Each number is 200 + 40 x the weight over its row's rms, rounded and kept within 0 to 999. Layers, rows and columns count from 0. The size before them is the row's rms in percent of the matrix's.

# layer 5 attention key, 512x256, rms 0.228, rows 145-150, columns 128-255
111,229,225,204,218,162,221,154,261,157,190,223,159,330,192,153,252,194,141,161,232,164,225,255,240,160,168,239,144,231,248,253,217,197,204,158,191,195,231,257,145,198,184,190,162,207,180,202,180,223,204,212,209,235,243,210,261,213,207,251,164,246,237,213,180,297,194,225,176,245,238,216,230,194,265,174,234,231,179,185,159,232,221,233,153,218,187,228,216,192,246,218,218,237,232,222,174,103,184,162,243,140,191,214,242,150,186,248,230,148,232,203,184,234,206,224,196,205,141,125,223,159,171,172,141,191,199,225,232
106,104,160,183,221,186,234,272,171,231,226,233,204,192,155,213,265,276,179,203,265,229,90,221,179,258,218,204,232,153,243,219,243,133,226,141,237,215,256,188,200,183,192,165,201,224,167,240,217,246,197,206,177,240,196,193,199,226,134,262,150,205,207,192,201,278,200,234,261,175,150,132,165,254,192,210,209,213,219,190,194,190,204,226,218,211,176,260,136,191,196,181,234,194,251,154,212,232,164,244,288,166,99,224,226,167,178,206,215,189,169,183,211,208,169,151,281,249,235,158,162,242,243,174,263,273,168,208,273
109,196,223,133,203,141,127,165,113,112,197,164,172,211,289,210,194,235,132,305,223,168,148,246,203,167,188,192,186,252,173,182,231,205,246,171,177,238,184,158,208,196,205,161,186,211,160,235,115,229,226,187,168,146,191,275,134,239,180,234,174,217,188,221,284,260,229,236,188,248,189,100,183,184,157,153,192,209,205,183,169,161,191,189,216,204,238,129,215,115,202,150,169,129,202,220,254,232,196,179,148,214,178,199,169,199,227,147,222,210,205,190,178,222,124,143,195,221,222,127,210,214,201,149,149,213,217,209,186
110,223,207,218,204,178,183,142,339,207,170,167,223,178,230,238,221,227,180,221,245,205,135,213,235,181,244,184,198,173,235,178,181,186,176,272,196,285,188,178,235,189,157,145,205,204,175,321,157,192,183,125,214,197,212,308,250,224,198,196,225,143,327,237,162,228,270,240,222,143,115,182,151,239,184,165,106,240,202,201,202,236,156,236,213,196,172,165,279,172,210,241,208,242,253,194,212,136,195,118,190,172,231,167,153,238,282,180,194,128,195,241,182,187,196,169,220,237,201,173,201,208,112,153,157,204,154,191,223
110,212,238,240,211,153,159,157,190,217,223,215,155,218,225,208,174,213,266,139,175,190,139,179,267,237,156,223,186,253,126,212,173,224,189,226,227,185,201,220,196,239,148,212,201,206,127,234,104,183,204,139,156,197,210,189,251,198,222,203,275,189,260,167,169,289,196,218,240,204,212,275,186,225,148,226,242,187,230,242,198,285,220,156,207,239,226,180,203,234,263,237,198,305,141,159,88,226,226,209,202,235,227,234,166,205,195,214,204,205,158,128,159,198,153,189,232,193,176,215,153,171,231,148,211,263,144,297,181
102,211,184,187,213,159,191,86,198,216,220,169,169,172,188,170,203,180,213,230,134,214,303,210,216,230,168,171,232,227,119,187,214,151,278,234,290,227,192,256,289,194,138,258,175,119,197,245,196,243,154,206,95,189,221,225,270,225,199,200,199,169,245,187,178,183,102,180,147,246,204,221,215,199,249,144,287,193,175,218,206,152,171,132,268,189,243,174,314,190,182,260,170,165,214,209,157,242,212,243,212,186,191,201,217,272,264,148,187,118,259,197,237,239,221,170,258,165,234,207,206,210,214,238,137,155,175,212,172
# layer 5 attention query, 512x256, rms 0.229, rows 146-150, columns 128-255
112,178,201,207,212,208,274,291,183,277,165,162,154,186,195,209,166,251,181,209,178,187,209,192,224,117,195,202,169,176,207,166,151,130,170,297,208,155,137,250,209,203,166,185,170,179,194,208,199,169,208,219,198,150,266,193,141,177,149,185,120,204,230,239,246,243,237,214,277,243,213,208,197,232,154,158,195,239,248,166,168,220,214,219,189,225,256,200,232,199,228,173,192,174,185,162,195,285,242,203,177,195,138,213,205,143,148,165,320,229,192,279,226,295,139,179,220,211,196,190,246,218,204,193,213,262,241,135,240
112,158,249,182,214,198,213,128,167,226,156,189,147,237,229,172,235,172,144,219,210,208,172,182,146,193,199,175,159,231,149,195,171,166,217,205,225,153,161,207,132,139,224,211,245,155,215,214,222,233,211,189,218,230,132,216,245,225,195,200,184,156,161,230,207,198,201,274,261,238,268,155,264,184,168,172,210,220,173,182,181,154,263,233,229,172,189,260,168,248,177,191,161,186,252,178,260,215,209,175,181,165,186,176,248,146,234,221,206,151,181,229,223,218,224,167,237,206,236,162,138,156,206,249,211,189,275,204,196
110,192,247,186,227,237,189,171,191,235,175,235,250,200,219,233,203,143,173,240,169,211,191,226,187,200,233,211,109,183,198,244,189,243,201,234,73,225,135,144,148,233,146,215,231,139,209,208,240,180,191,192,150,206,203,219,200,217,196,249,162,148,190,144,218,201,209,249,206,208,171,195,205,139,294,263,254,188,172,258,184,174,225,159,162,243,210,221,277,211,286,232,154,279,173,212,212,182,172,221,217,207,261,208,138,150,194,149,230,116,129,189,209,188,186,206,241,208,235,244,205,208,237,161,173,303,170,202,270
106,145,212,160,178,283,188,212,221,202,226,208,213,250,157,130,169,197,182,153,224,137,215,175,224,204,154,265,136,223,224,187,160,192,193,186,203,218,133,133,170,225,153,178,154,199,149,168,194,192,124,159,189,216,188,197,229,209,187,236,216,289,150,199,199,163,226,201,190,156,187,291,203,188,218,237,207,262,214,203,177,177,273,254,216,142,99,268,169,246,158,200,189,213,133,204,256,202,149,186,243,207,255,214,271,221,205,222,265,195,237,193,219,215,136,152,139,225,230,176,143,177,236,169,211,202,166,217,137
112,274,203,284,216,174,277,191,167,235,213,210,218,319,174,242,201,188,150,226,249,194,148,186,209,220,222,193,244,124,254,175,247,205,132,240,201,144,231,224,148,196,139,178,173,235,218,270,197,231,185,240,185,183,225,205,168,215,166,208,222,205,251,156,156,137,258,174,123,205,160,128,228,167,259,255,187,144,208,211,192,221,171,208,222,168,212,188,219,163,151,175,150,245,179,261,233,177,193,253,233,155,258,188,148,206,199,237,149,167,210,244,234,186,237,211,153,162,217,175,193,228,231,266,210,197,300,192,179